{
  "norm": "rmsnorm",
  "attn_scale": 0.177,
  "init_out_by_depth": true,
  "grad_clip": 1.0,
  "schedule": "wsd"
}
Each number is 128 + 24 x the weight over its row's rms, rounded and kept within 0 to 255. Layers, rows and columns count from 0. Numbers have three digits each. The size before them is the row's rms in percent of the matrix's.

# layer 7 MLP down (transposed), 512x128, rms 0.0936, rows 307-361, columns 0-127
113:120158097091121157121098073129141151157104133175158135140099122155103102106136125124151122138116116094106117123130082088186143139115132141105125114126120095139145141140149116139100093130108166134124135149115124094141104132118112128106151137103137133143134091114101151173110150130145081140097111148118149127104142159130123134095127076106121152141126056146131179059137077131143131149110
099:099103133135106102146159107142136096161159099103109144154119124136169142181111144132097109139126145138133100141152131101103160152150105146152144119116139118110067153138149139179133132091148119088154126100124125109106095116132122120199149107125141142143152119115119099117134136108142091106126116130108161086105135117110082098101140141110169114136129226150126157131113114120136128112113
103:108148116124122152147148139130142122119136128176090163135138144170065130060094154145111138206099119136158133120101164127143152117145166107166140124100102067137133147143141110116136120133139129131111098142143113168104120120111106129165193103126102132104141124151118129114111157127142153124108135132128114089099147127134113116139094111128097123129109211138104118129097124124133128106123
108:132088155180109150164086158131149112099130139170128138159121131124145192140126138131100100094139102135093160115098128104151160087161136128119127108130103120107130144141187130131128126086115119143089131180108101122139150134103146178101138070130101130148097141114138155122128115135146156102113130162134139117145172105152131154118168158086130159118139099141097142157103128124146129140152
096:122137092115118139148105133122135126093082126111159133127149134128183096118094096084147114136165123145152106061120139125153111112116142173120155122131156153127116149111121125135134092115167115145126116133095096140083071123133143152151130165075107121131159143117127144114075119103153132120108156150141107115158098132140121124169093129147133133124064158136137116139091121086092169118129
107:109128140123139094152129094119125088147128140138164159102167101060153107099150110148101128104092117087121133125149096126093099125134145115155128110118138167096119106098134144104098084165107089136168131121104069109109123109159125141086129117150106116126120123094081128144131141145123158121119100113136158085177136100150127121120108144124108144161093106092102164097113152127144136102122
094:143099156099104118158137150137116089151116131101139146103139141131158134121118071110114104152170182091112109069162149146096097144086117129132170141124103118161131134128150100127102167109181158116109122146122114116080143153113161118113143159101132126176128062141137127115103111165110142146124100167116149122134150088157154126122122151109126125171119132122149141136138107156113132103121
099:130122137141163141123193101150125184146118129109082144101173173133139138131130100184135146113121127121126147126107143121126130139134161127116098175129144147159112095115133133102120137104112102110135116129109106147156123122105148138143151110130121121129125096129128119111145154092100128202121113130155165144170090108111162146121108114087135128108146151153139116205184124117149131174112
102:147118112144089139171140140119143139133110117094131129082130134138137114112081112141128103149171140129114125152109086139123149107154123119116101101079167151135109140090131123144146153125114146168112106134154138159108097136168133180174135174115156127064099180091141152104106099104143135163128150156150105108139115072102123112153112113135106124091159156106145117151144127127099101129129
108:099161166160135141146182138121122091155159111123149123096084099122136096125121137131110128107155176129163149123133116124141158124134157116124122149101144093134129137114128156152078133159122129119116089136091165110124093138207128119115145102152089080109129096139140105104144124121146105144171127156110082136111119099096148073106118135168089129101139135113107155110152110117141125143113
092:121174133160155097144153162155168107181112145155147159132110161124105160129131110122107163117149128113111111072128139115098134130143148107076164093146124137120123144131130126080147170168131108140144119104109158121120146122153144167096089152155101157148147143163097123089143118168088122129141134128113134121097125093136090125128146174112135127108108094129149169126132137113147173164112
100:144136168160134093152096102140171104118144082097124169160104091137124101152105132115140136133117088112146174135141149126090129106128137131151161107134064161136149135129100126122135123068084157157117137160124143148117098117152108116141146131137116084112144151123100103111130125071149119153135173126119115101130173131161130098147137129135109147132100124132089116077136103159162154114121
104:127120153145143152109130116140134100105117138120142149125135117101138157111124182091167116077149154138134153128121128159146111106130116115117150098147137140134133131118145198143078143118125120179125139081138167116109163144128141109147152136088129123167128124113131115171137153168101133129130099121137147104100132107103108100120149107138125104087129240124108144114128117142160161147110
104:106156120128128134125116138123162142187107143101094139160141102132119144099130108149126102112089125139161171127142101150092089100120141116094133133100166167081123148178140180108143163127173082145158152131144092139120120117099097123153130203168168117102164133118125130141115122137086112141107110092104123139138126148133116127139110100141138144115123135149144131122136102094136148144173
107:148145114066156180123134117107104178119114130156118124131132131099119126124158162134107153124136146088111138126126131115145116140103080120119147141101111077120153121173131095071155126075147103099139094130150159151120174136098117121123162117147171126109132145140141126112117127149121148153143175119120130121178085149183122150090125118147133127076112091145148119147147109145164118129122
094:085139122158127120136138162120172134122132086111104150111104142123114114174160093114174141106094147108115147107163151112120105155114135161133142129121115144171128116173128104169146141141158120152090110118120139113097151113096148122155140106134131126163125141118141112111100078146086126175084127127151152156117149171103171142160137147137141114110115150115109122084116155109102165173179
104:096154112153139153134130130115129135131154157110115103094110127108150165160158136171145152139114152122145092096098116117113127083110148152104178124126117106138144128127126133155099106104156151156096150125127130126088139192147172146131090107102147160141094153127179148116141084073144149131123126148087097124128100092113118134102147133121091111161111126100148059127104125125141108110140
112:119137156105122176151163122126108144127153115138142166141123097164094169112153106128128119104061143151102153122155177089129117129130140142122136141135112149159129120159140103124132106160127108137135166178141113127119127139128109167133133126090113055170124111142163107178111112157129107109109092113155142122145177102116104144080148146107160128159165144142142148124120088112102120130116
109:106095118138127116118119129106122139138175129095138128127172145091132169108127114150114169119131156115137145116147137117126137131117116086117114114084120096126150112150057107126167133116140090109182127134100114132116099150147097106092134149090131108105149095136066121129158156151093103092115109112102114129153119125088096107160159097143126141090181152132153138176150130118118129137090
086:132118127129092134191133130123160121107164115108154138113135128108117112123125110167129124123091086110129120170108107097137100162124109153141076123081110111093134117095115134184176156115144120126069150121134131155157141130138108128117121148123115168111135148100147146115147170115123136124119133062130162142112097163089107091155157114123128135086129196126130137136110136136114141129171
096:118091133100145084111072116126140168113107129095131118122135100164155140064128122167133162146183113126137147129069110120121106137148163146117128114103122119149108117115111122111125125164099126136146135085097123141115119132125103127076164089122124138150131121138092120090157144161139129100155153139118167109082107153107119130199093101111108111116155099105105149135152117145109150132131
097:119147099135145104162130126136119142123086139095142113154104179092140104096126167144118143084127112134156136145158162161129157140178134168176101105103162116116126105126109112172126179143113097105144139167121064076122167148155107124152147163129115151155152116128142127130125143155132124143126140108162126072130168128142112145127139160130106126089091096098136135133101120127131121148139
117:156141116104118121161101148191118135142107102155109131158133148137133104141145176111143117089149119137183183080151144121130142096153117119111111099143123103115142110118095116144086137108138124140076103130117108154107155134176129118114129143125161094126103129157165139150144101107127151133106145110129127123129128097166134097115195112159116139100105094128173115126125083110159123104086
111:150137112125130143129133160171112133134144166139102114157162167118112149125136128147104138112148091147148149052136187155057137097114109122080112133113119135107129118136116089110162169130134098118088153100130092147147123132136140140146137131142114100104109152103139162102130135125097125168128172118143145159146115127125109154128134128139123176094105071097074126131153141120105109135136
087:153111170117096200120161147128118107173119165169149130114139112111103142129133113116122122122119161118133119095131151114143140114095135159129151160131142139180109137118097115110134118159157111131124162132149114141150100135131137107143122145162082079134142137131075164140163130116106139129133074085121122130157127122123138162159123144161163126125167175117076136120187087133131098136112
107:135128170122150160099128135079099101144110158161202111149131148123134141148120126165114126142112121149144116138118111143128118097165082140116121140155124138118146104144105105125124112145147144141104137142135120171126134130168150118141097096090127118102150194172162167138120095138128120149124167126144157106161112140078133121112126123129134151140110134126146192189121159157088094143141
088:084106130114119091052133166104142092121111151158108104153115130146104163058127119099146125132138148135117124119146116105081146111133152151137143168127119123116137171124157113120178169130088132091164080131130167080098141132154142142109115081162131133139122121124131119156112119157137143119139097113113112071136142130183133133139138122140150122122127161149133121105144134086143121108138
109:079136121083129073103120129105123143117140113125081156157118106148111158123127116151084123161174133111113148121112121104089131119120129161085121135164140131131103100097146106125099153141137103137168137175105111106144094140129128132155152157121144150106131176089066108102121154126098146137121137160180127136144091102098113131154120115138123147168132142148102111140124100115105116105187
110:124152106092141132148164130140116143108123141101109101136117127172120130145160103116104122103130138166088121134117142123120077144149139132145155082160117114152140155141085138130168118103116121110141155101108087142140112121122141154094113117137186150099140107107169116133146146144174130136119132146147191161160082148105131111155140147118136115125125061166154114115142088172112085108104
118:122137126154126136116124142129135102162144182127096081094147157093124103157093113126191134127136124118125126098105139118132154078124146132142124091067100111109112132113140080119103157100117134146132116135130137143134119169163135173109133101121114141147171124126137142094152132120111112115175132130107160167165079118138107174140137098123098174122177112146091144142103162152109115129128
089:135119150102115088130123132110124122133172131105130107133145119141163124100124101068135114144163169098130137115127171087102133100148151101097145147093101104139111133131130144151133132132148137156126103108147100158122097138042069129135161125138104164105156142110119092089124151121107166148091125118126122153112113107100124140125149126106098118124169181115118152090103152128090111156114
098:114126149109166121164088161130148116109099123141140121136113156116122131136167173096136130122120076149154105106148123144129111133106141120132109154104139089102097111113142085147155162142111103117125106105094108115112142148113124102145110090114123126119147139110134105117142097148142138153137140141098176161158093091082130102148132100090125154066121213092160090118130112144148140128148
110:134168118144132150106116091097116106080160113125131146124202159150100129087155147138131068158156114141185133092114087188095120123145132121133122175116121138149139121104142105154108116132131150146085132157172145152161124076070094131132117163148126098153120135117091121126118149091150111134137122131096118142118102124146140103153136115089143124120115136110119108125149137143118131131126
109:160138172126150171097164136112147195128155141141109138119120160121128129165107156105103113145156139088142164119147158150154122149126145162103129154136119089148174115143160142176181130116139156111142102110148155133095111159100156149144122116147152116134136105166118153124110131140136109071122115113118148123134126118125200166154141154154152136115158134151106117109156135142147110125087
094:126132158134167092157136130139133103153114144186108133128118131141124145160124142096130127115127146124129134119159101163160121180128108116147117155139154157137154095117113133163115126155166142141172114158120113078124134108135134097105152143103162127168096155142122114146137118111119136073109210135169133117138092140154076158075109131131180105136114145131113139158140154096139142149121
104:127188140113135153118151126120133131127134140124145201110099093130134130114152101082187127134107121084125144079135126166131166104097161160127173145172132122171130077100104138157134119107123157111120157109122122130111110113130156089116129131091118150136135111138106136167105105132157110115104151126118100092098139096139112108165114144130139166124130087109141107141138154117142136141073
095:168131104151160084099123094106101133150112105114158166071114099124097121134090137129106129157120134121154149141104143108133137116108135164135138095141185134139090109116110126108100088145163145126089077116149091158119146128095141152106137088082114136127120127117104134111120135188127137130142138110164105129128100113098127096172150136152123127118107184127124142124128171166111093126100
095:143148098123155080129152128141132124156130141139130155134129114142146128125113150150110121140124129157146112140124105128134118131129145145134119134094153142151043124102164148122094079109139131092147166112114075126114099098154104103132121102124149168097162141128144147120138143176104161146163148160087145181162118131117133113128104126132161113143108113156123118059087087112108133174103
098:098110119092137112108096099153105095147147140141123155090136130122186133142100093144143120130065146120133145091125134111087136118106108146093136146105126101112164131134131145076168143144140137135128161146154134168147124125108147085103107102165106145136154125129118190118143142169105132148136106149140150105123115125129129146108106155096127141122112072114126096106072135156117158135186
103:118133132109095085150122061141100133125141135091128131120148111076151169117102112148123102121143149136103108148135119163144129098104125143117157118145132170098083152115169130110151139142136146120150161144091114116102123090088150144081102095164077190096135136147118108145128114138100122153165110129086132089141141134111150113097119091126141154146114121092150169125122134133116110129163
099:139114133108148134125143137131138105115152126145158145135129110144119148110122113124111144165082080126159117129148108114172097132134097135101129150122068083139112129110143114124133146153168142068134142162145133153168109087079113097163098127094126158132100119148153114131116148089101138118089136122134113124097152161115098134114096099109106102127152176113110085122120071141080106126165
100:115135149111118125124139142110143078069128144120120120090126120124095132107086138152115067148158102165116139158095135091133134111101133141117142112113136099117137106124114133181152127120114167145124125114122117124168142144077132150156112120151134152113111140136106145101110147075104132106127135057125152188073140104118149138148110144125090142122179104184093134114132145112131114144141
108:132143141158125245170149151098096144168147143107100140121129124145146118149144158139140131136115128133103121102163120104137103160095120133125146123158125101141100112116094075148137121132111163083120116103125142130113156128146127093110112127143150137177110092094142114114161075123102095115114136092117097142108173129125151144115115109110138110127139112144167157145120141115117126128082
099:113103148163131139128104164124081133131100127121152147111127149121140108084131087133086125072128160144130110119099108116122113162129138098132185154130135111113095094191148092124109102127112123156096134157160140113073113128122128124161120123076126099128142167119117132110120120081122101113148165122117144162129139179113129134132140137131149141167109171089161107165114167136099114133143
086:157118128148120166120132098120151130116128115111141171118133116111145160152102160174115133142157188096145113117113115060127131151109135142056152101156152147139084110132164110144084128086112152113145126111102121144143122100126099160104121130154114115148135129111150098114108148149101103127102144135099119133089116106165115162150157160155153138085095121097128108108132154112140085158137
098:112113162063099088125172148076137104102123170125141132133132105086130168142121113146149084116143158128106073141161138123157162145142151157142156152108144152129117114133137058072136181143167110132149125109121156126134155124112140144134140154165125113118156131090111158137135126137133136141112131116139136126111126146143121136145159129120120132096070118095110153120167155130135119087100
105:164097068122144128150116127137186082153141119141135115140152145124129106105130130122103125105115112114156123112142150111134133117141103128135135133087173156149126122126094140094181062180120094116068155146094119129145122125110145115149118119112135145121124133102139076134126131126081156149110110111103077112156112136116137103134113124160143137175177158150106111132172107152118157135107
119:125135117113126146111141093150114141146120096118092138147110158103118127134157100136123169134170098154163154154125145107174091077136099153130091131162105128145099131121117098073117148107140103094120110121121124149124146175165127076146173175115144142061148092154146141107117118133128105151161170134157107123135114127151133150119109090141139125111119082114129156117116123140089145155111
100:163134110091126090150121125120119125160170122147187127144121106131133172153131103166165087162138108176120141134131143138103100093110128081126109139107129180150150129123110145133102102118154162096111102135173137114087140144146088107077135153110120117126135103204146153126086114114149129103119135139084123140138150129111094144147123122124095145150147127147122118137126170146139116146091
110:122127124162132103131117139116117112129115152125111078132085139154173177157113125110173155145118113113120180125123146092134109116124130153186085122100126147125134091110113157133122160151098114131120102104120175132146103109142146092142153148173148126155145085150122135144079155132146165129108159147075131145106146135069114150144119126088142140099144139165137135106146142124131102137081
089:103119150112123078124127140107137097139140106148134129130164171090103122111129111122148116148100119133121148145116140099129177125095141113110144150078128147091172119122113149072136106149110158097119130128112108149158131137106157168127099073139133163081129178120173132148106132144166134163157100121155163125127154120150101163140131101144125135172140103163144122126087130139096171118166
096:157151179108127129155138133130138091131125103162129149105122162092129091134115138126115090151159098123124115109119123165113119122106131120109143139151104094129091091128121099102092130092161120153138153120162091108179159137133112146159126145176160136145155122104106118155177137133170092108120091097134111144102119080149095132138128085140128178138127127121155077155123134113087136120169
103:110153087167137148113138144130102126109131143132124115145128143154130092077132111121146062115145133140090133109112090105128154142182112115145125119136167119144143111129144163120138121140144112134136108102125128105108112148107081185098138165139148132100142134094101124166138134118119149147084158109165078106102139144136076103124150205120121119135151119131129077118130105085143159149120
090:150071132128145141123137148117141179120108121139105143095111112078148102136098188113139125114113128083176145084127081122118143139113129128138106118163176121120114111173110127128073149114153161138107159123151098176128126153146139142132136136124159159165097071126140173104114154149115158114131119127126119113137137121167090125127142151109116152137117111148114134119077100138147141086146
107:130127124108105138121149109103108147134120143093131135101102106113154157155099114116115106118151126128116107108154167131166097117113130129104123121112111128109033151143131162132108117153111165127143111133164119156138076126150114129173103118122130138153136100104105104121130131124103137116135079120121141117128117082109137120070120081101167086139070125090143112163142140154166076145125
# layer 7 MLP up, 512x128, rms 0.192, rows 308-361, columns 0-127
106:173146126099123134159084117137166127130139089115142108151152079156119110153113124108122140103123147142105094117114119117103074129146112102086092101123075124134132137138123130145141086099126155129093164161108114110091148131123140110108072142098129120124158144135123113147114068139104119093111173108135110157137135124127137125076101127183108126118137149085126158133101110099097160159124
102:132098108130161163104146106152122143144109145103138088074119146148127142132134076140080120098152151112143139145108114160141089144149090136100147159146117162131076141093140141072097151148141121098146139132089115161169109092132092108141112096134121122126109090166142134134125155121128154103096113139141148115131128112077156137118165139117134105105130125145146143158168084162113087140106
100:113167118102153117179105126133121161105180085095120128132117134101121102144142141172133155125105113085097112136106128116158078136153099092107144119141105106130112126103123114147116132134151144142130081152155066084136140128174143174145104154111149149146133102142151129148148121115100129081129113112171168141094166112130099121115121162158154148133122137136146139122116075149130162102139
099:145160105127122112141092151173150096131115106107115121097136141097105094071120072172109144119117096131134149105130143159143141116131123098131088163114116108117117099114161132082123156095136117139115140172153115104129121130157111138152083119136120116094118116122128146161066107111140130117061148147158114173116122133095149128143107119123159100129135111111111132140066138092127123108084
098:141109101120117124133133125119101106119152140110124126200081125150160102104130086155139136158123122140095107137125121112143096057165152141162162108098109140152129101116125152112119120179184127122154107148096098123142186109139142137094123114106136135115094113139143124120148123117169146139107114118129112140173153171155084149139130108137142174168125112156127155154149132125091097123106
099:135149134153154098152122107141149132119110140164123153154133178100158190128129100125112151131109112126157123123102120153152101163176151121129134138105123123081120125124102140107129148147143161147148157114157133168111156098172112146081172145137146124135149122095127100135098154133121135148157140132123190083140141158154117187153082109154099121152139121138130108134105120109122176104168
100:201173129147133168115132144143110116173115103112111156157130123133136105147095145133131140124145142120156156104117136134099119138110112069138144154144094087129149119105094126103153080120123120142092137110144131157178201109154134119175123128169128119183117116105111130138109134115132092115127158154132086160114105129119178121107093122152155125153103135129101096140134139125157148116123
101:114142107128094107103122102116138108127116120129092113150139115102136101092084126127100124167116138129136154166126106162080156117096070151127100113099151136094102110109092160156118150101138094166138100159126156140162147111149136131161182157138129118095138137090134122148146055134136115125165143166180142129098144115120119160147085149123139131117143085153130106125127138095118126132115
104:125140113128122150125081102114111098163147100158128093176104118142144103149118145144158150129091090143123126104110126093167127128088157124158125098138122139147151142153114197119114115192096157085162134174110106119129113136107186125104094168090126130088136078107107138154141109122123118185134105132129166125130124146119145149115162128145115135129158105147122144129136105125136138121104
096:103108105107143107100132116143152110128161150133095125122141115169136108131165100097149149099109085109126090107136142072105117154116134119105094087127136105119116088131129152099155120117126143131117105118118075117096166111092118142134144068107158112138140084145116163154093084129118081118075117140157131085146154150102140130128184087142125134143138127123114114150117153125151101107102
098:102141124158128124148149120115115108144101116131117153109182158153180121099121137155126167111119111162137095095136154054123143125130089070084124101144150123098134170139147164136134143139122117146157131161099135115143129141084132171125080148177107112143100126129113133143129132104182159134179142135089133121089109124127079134159135147129141128140121103135150137084132118143119145135122
106:133090114114138120118104114145134199144114085124110144092122087152134099193058103164148146125134125121124144115142121150130135111152119157130104124099111160090126122132099148070133143147087119104141119123116114135131129098126125143145087131098153133120145097146142135115107121162147160122093109128104088166208128111123130142107114134100085105087145137121127137143160129112141116157123
097:144156135133102118129118114129154146132122144109142126162126144137132095110117130137164097109105130164093094110154140112164104155126144087103106123114142123090126141137087116110074114153125072140145146084127135118105132127150114143126117157077177069126118156147123145148096153167109117109146140172137096126127139110142142123139116139128098110093081110189131115121126121119200108167096
110:156179098098136150147104131101103124154117151149074085152158153142155131116118192115102096113141081142109153098134107113106124139139146143139155168130107132133130142111168150154130121157184135176130120152149080087153138105144134127131111117101137174150113128141132134141104086123191133155123105117147141128133131122136126092108110137099128148144103163128156103158113130160094115116100
100:181101098140136092148114145101136136109117150113115134108120144098134133096162161139091071112145107100125143142114089123101106143159113133075117155150165118109147120100129140166115138102163112115130088125105126136131088135111109180101121110144141138098143093140135103108144114072149143136050167118117111141115094073141131108157111152096146149096112131099137124141127122129138097118130
108:103155117143136135172095091073085091156149152093167095117100146130125151099124140152127130123125094124127143185080056107104132154113088110093157143131113077096150102140103134144089140151116116138136160157156121118116111115128122133136099144119131144143136121137173120111112109157131125162101114146107158136096081168144130106122108112129150153141096114148145125158125122145136109101113
105:113094156171123119149152167164102138112127154081097123093149141143172141149150115134104140157101142128139115140130136115119117161130091129138132132146138156121108089108108160129146120138104138081212134154106123108146113109142068134180122116099148122154123110158110133122127121090127091156104123104124168134127148112097126123163154142072116125131108094129168086119160125108096110136126
102:124150108050109124136113099103082121103143112161139180126110114129143155146137127163125139143137112105097102141111082136127171128134107124111113108147117088115058158111122095100104115122144123156153109142115130148139137121163099124111154119102140079116106137138146120116143129091136098090106147095129118163132115132092119133135137129114164130146126103143098166137141132052106101135077
102:096104140097143115148139189143101140151110105129144126086136123113144105106081142122144123109145135149142139112147125127152115156092096096144177094163129159146116114166141134130117143158158125123079122133110118128122090136159149157125139100112130137155109147102106122135174094096123162092124146162137156111153133087110160131102117116130148133192143126118161132148204111113159107153156
090:146097143150186106143117094130115105136135096155122148116185117113104143117165125151118122110070101122136127149142119105150119155097119118145114118128140140094151159147140123092101115119119106118146121145131110177135149160147173171186152165157124206131103136118125116172101118110095154121129143189124126134132128110164141108083123119120126099124111105119098130148131131092143153141149
097:131149107106122138153126163144091143121083131126162131089135178121148122106148133100112139122135133091156077121123130137101128125140143181145092133169139114158178159147128116114158094062160143178109092128080131153141114138128112148098184142146108148161124116151135123169134161116127096146132161152128118124111131148128115160139107087121140116163142122129150103100140115100118079146141
109:123128151150130122120136064147120095151128100134121147177128083144116105108114130084121134076125110132159141124091135108166141126098102113130119106118139136100095157104096130108099178120160143163132118149139123143174126149141099107127146120117135162096171116151141144107118076067132159097134110119131119119165111121179097154180143104142103136133133122102122139154133162132153124078126
097:131087114144121113159108093127107103169073110146089150130124163160108120122106107167114127094136098138126134105093109130157113148078117136124126141138156164131134130138125150073145111136146109169186154112117102159132128148130126163120148121086152115113076147126141114162138085102120133175091139123093134155127126113138161152122122123141129137153119143173088139115162095164076128122134
092:134146103101117134101126147134119130073139115128114154153108141149124094138157123163114131157112104125125118122123081096144139134171104088132147157102132121112124136093100171142119117079133118168101089143123117124092136089134074136135184107099135173121135128112181152138097139186076184137122141150140112093129157121147085139156128119131127131118125156112149105115105143134142138124086
102:139139166135144121106112140147105142123152097095139100140118137125161119154152132123147090136153151082061113166098149139149116143143116141088144110101122079120145155119114130117096129092175099175113154180139108147123100105130153143093161111100145114122122133169106120114173157152149116104115186070128139085138117147129156128099128156135115093145116137155102102133134108133107136141119
096:180144086127124165134159081122094135179105146107115142147129095113084103180136116177094128118145148133118096097102110148157122169139058126122107095139143135134144117138151122139114125102103098114139156115134112156173098110102139140096128139139109145134114147142111131110142142121122114173108186095112129159149111130123099166155105106126136146131173101129113158145134141132108168132146
106:140124153083100105147106132142123155122132153107132169163116088121092144133128124112116152166196106142089172135109130112141127135138146120089089107127104158131102113166120146143060126078123142151150136150097149133092100155150134147107170138094127111154097138166136161131139109138088139142146128134151132110079110087113120105140125134133093149145118152176130141132101142093129091119128
105:143128104140086139167173077136157126054137130101107125148115135158133095139151151133131125142118140144126107136143111139123116154144133163161081115151138127133084124118125160115161125090113113103136077152095105099150144140171127159145122109130163143117110118098115125098190119127126125145106119109120157145088123139162137123143103112140106105111093134177127113066123100178113105139127
111:117121129101120126142113180091122148148119100124105087099125157144114123123140116160177154097158121122122199084146158117114163124133150111137127124124109138153137156113119114118151116096108132130099131152131115151131096167159121129110080151072113162138149109152142131115158136104101084084171144104143192127104126102148122146096137161145127133161187120135109151143159116116125130127108
096:106115146128127092130125102144135156110095121113065068098116126113128113094098117086147137143187113146134145122150141143128109131119094145151124151167135122103100154143114112146133132115102159136111149125118091132194159112128124169111181162137101174128121126135171086108137101100129112164152129144140150158126182139156098125129127181111112125135133128107086166110124126139138101114125
094:126132137132153112117101110149096119155130080128083154143157182126111152170138147083130153127073120117132129101096194110115079101118112105156098123126134123184155141124124188111133127108113121135177119134160133137108146147125120147150106138087107118105146125102098123118120096121140138125131164147092132118115150126116161108099110081182113163121149108116145128139102139152105135105097
107:132121104115102127115115096150158089084194148124101152140132132139117122092160143149102141133159093130121090130112121151150111114162158119138157140169134079161145181127113153132112135110101119124121162153131140111156123125094144138141134120180107081126178124126120139150143110140173150124142093135195175122144147121111135142135089109161102158124086158114109115116123160123122093123128
104:155134112111136129157117123127111127119172173163157122123163147132159105146118140152110096129117135110114151123157139160117155118104084071113057095157123127145094147144114128113146128119121136103122140120166099150142140127100152154090127155136128142129164137155133116122122126138124144062142157140085130144106129041157108162163158116161104103127129131131104101131119077121138155148129
097:095156061135165168087129133136146106120099136122112144102184135113168139112124145178162135114137106112134125106111123121115118139129148114139112137138121108124107159205143104090125142160124116143118116114110113157100157163114105089142149104123086144104132154113174139138125159098133090130123153119097145088108097139139121112111123106163100131109140075145104153111129117134134106089085
107:116128129158111116076115079111129081114143102113135155162111113108085093109129159130163142106135107149131110097141126193112120169108167123155150108130083105113172124112147117101107126152144092154138133135106152134161143103130149101101143107104130143082123112125146106166167117102111145112116129139120099095115133149110120096135141111134128210146114110141160104105144158148092150126125
095:096158139102123109111108129127127131140108117078146149139147122083111110121095131122173080129113106163098109144182137137130149129131125129149146128147079106106137111127113121146140133114124133098164125122125127114163113128166104088089155108137118107127113156125139109115200077090146080107083177131100121126103157172142158113171111126136185113162123128158127100130127121121123145115104
101:119144127119112143146131132129151120135092112119113092154136144135120138140148166145125114147134111122077147072121147171112103129164105079093128141104136119138144141154107083093135092158140139144107143111100125114131145116161092131150163146152139138100134172128129100110080084073100117137112124061144103116186153110129142149111107130151156105119125130140131093125092101119159182110145
095:142152119113160124166143101106127126096091146132098135136148126130138150108116089129141128135131102145102124105118086162163127121126092142137136136153106067097171173070148139116115124103173207181133137116164115159112128154128104150128135095130145118082127128149130155105120109136102095126141132104139131172129134083164119114137143161110151160103164112099115120120103166133138137111126
105:121093109131086107117138128112116144111130181107106113123070116156168138149149090166131118178116124110136107152149144126138157140162110121143093110106154178121100133121109124158104113098089129145123143144110103171147111150171110121113122096187127130142126092117109083095110114184150098138130121133102156086101124150134148156164136133130106149169138098132121132143109114109119092106102
098:150136086121115124115174147124130095105174142077125124119130115119146130116120121158159124123152126126097134132107112167107159113142100095128200137157149110114186156148141136121109102122144141120133123131124095148149144145105158150142157133178108136100124092119163124110093140133168134150154135132103139143182123083125125138077117101158128111121117137120175182128100132132180108094102
101:179140127139157149116153155145115156095140154136163133105143132136135186097130159100155121077119117139094139131093148131119108132122109126097188112115116136102153125135097109126117088182123098127145163159093129106124112137125139120115130158156117087094108162145113109094120136118096141121128149174132094086106108076117159131145126152141117130176129105139128177111106154110134110138173
107:124071120137115061139146128115106139088126128163066132134107136148148085097152122127116128079175152094197141104083126118112127090158089089124125125090129149075155161140135152167121127163114135142134130168106123122081133127136125119147095154094117123111122152149130139112107109140136133150117114153160136102130116098132142140094092122123156116110132127104109120149142124109129141102101
097:171152117155086150185154118095109145132126129117116116135109122165147145116104153167097131103147142160092152121146105105102142182121139168176107101170148133133114095107164144149140120134164116108143148141118128137077104169175137120148124101078176117128146095097127125132102139097120097120110120147124092136129128153123122102138130123099080096157131133106139135114161137113149095124093
096:112105078151144136094117163114119125120146167125114129123122098100143082102139108135147124132145097141117154102137185113144173119112125087144195100131149110113118141142149103136117100122125105129134162141144112151173157117170173170101124129121125115105086137120078163111145134130167152183132159121132103120143143112083119088136135125134130122143135155166145130110129156084134137139178
094:140121140092141093145106111129140153168128146123139142121132161142093146138161135117134112156143065110124156145121104116095117162158121082133112101147110099111085178111110170171136155109116122149128114138102121111121135115164111117149128130133189126159165070146099131126120172147115127130162123123163096116118117140128110091150056168096105103115121141116110106147118141117123151166130
101:178118124126200101133113117136109105130128146171123152141157148126179114138093124101127110137168128126123126143110139136120092126161115102130177163088169161173183120098134116122114141157128078141111133126118164088144104116114108141136105140099127145148126080120136106139117101128142174145154131152133140098138104151122133094171138112161124131143136095113145114162171131170167118117145
102:146131139127165099142079161097115136120104123105104120154077193074183089135140104120126143139123092111125174139121131126196116127111111143144136119154147126179110088136129116100148115091145115132155098142109161113112171142146108150131108110112151139121163150128136106148127123152122094149120149141151126106136110132128159165114095137174145126138134133082089164130135130123115172112125
104:107132116109112128097118134115149125170100119148072164147132139135119098141160141119124097146163147116128139098142158152120132146152080114111154157133121179151170147172141134131119146172118101094110124140103151129151109133181108118128151156131131120124108101161102142085140127056099124100111152137134120139113153121147132116107124109110085153120133141129166101157137161167157123198109
110:127146112142115150142142140140155132145121138183129146148125152146132143110102078184152141129108069132137137102070096086137103142167164123191132141134125152136127157105118097126123165124160142122128127122086145146122130113136170101161129117171105132133129113160129131143096105141190102112150148143116176142090133108163140124106144110169095128142177106125148094138141129141150130130112
088:150110119127077144167104104143113113083137139125150126115115133146106122124141107104132106095183129153105125097119136186145111150166113108166113101132169143132126145129149101108141144085134116143119128118136158159141131136104111129152123148113134130145180089158121124092141156104076157124106112070125115130128099132093129165131181146124175139125114095119122152124182092118088111110095
100:164143141148152155118132184143154110085121127132108147125131177161111108157103138155117114075138131131118092103136131145102115123149151121148102108094120135114127168115127142158123090087129135135156144144179102118136165097067141114144118120151096144120143146122146108128134109093096173140118149172183110155142131124101127141103102155140134147129114074088111096122097094132159131137104
108:104070103118141103109141140109104110112148132115140133161126149145098143142154103120139144089112117132152151113126180143103167113072111075112144094130128137144146111149119123129168077143154144173114129091166151112138170098157092098109117136094157135118150118137130108166112117140142118133115134127128126155136084170150106116072136128148109127102157118180114164118077135128151107125141
097:125141110107131146092080150147087104086142135124126141151137133114152073098150145166146101132163108151099123092169102124120145130130122129103155111151119129107133117130132140106168162136144146139155168140135130086119114101097139114087101157131153137149118161082106134161153116058125136139102131124139092146121143111190145136114130121157078062142130128124103091120111107132123142149118
104:121160124137137153144104131130126093121154109089149099098117153135080112141102140127128098123129089112123084115190137099172130159113133113148130115109108119109157125116118174097106091100148139145157103157100085157176125116113126126125088149148113127108080101091105133115115112137097125112099088174124147105097095118128111146117148139151098132102139090101123126126147101129170182110113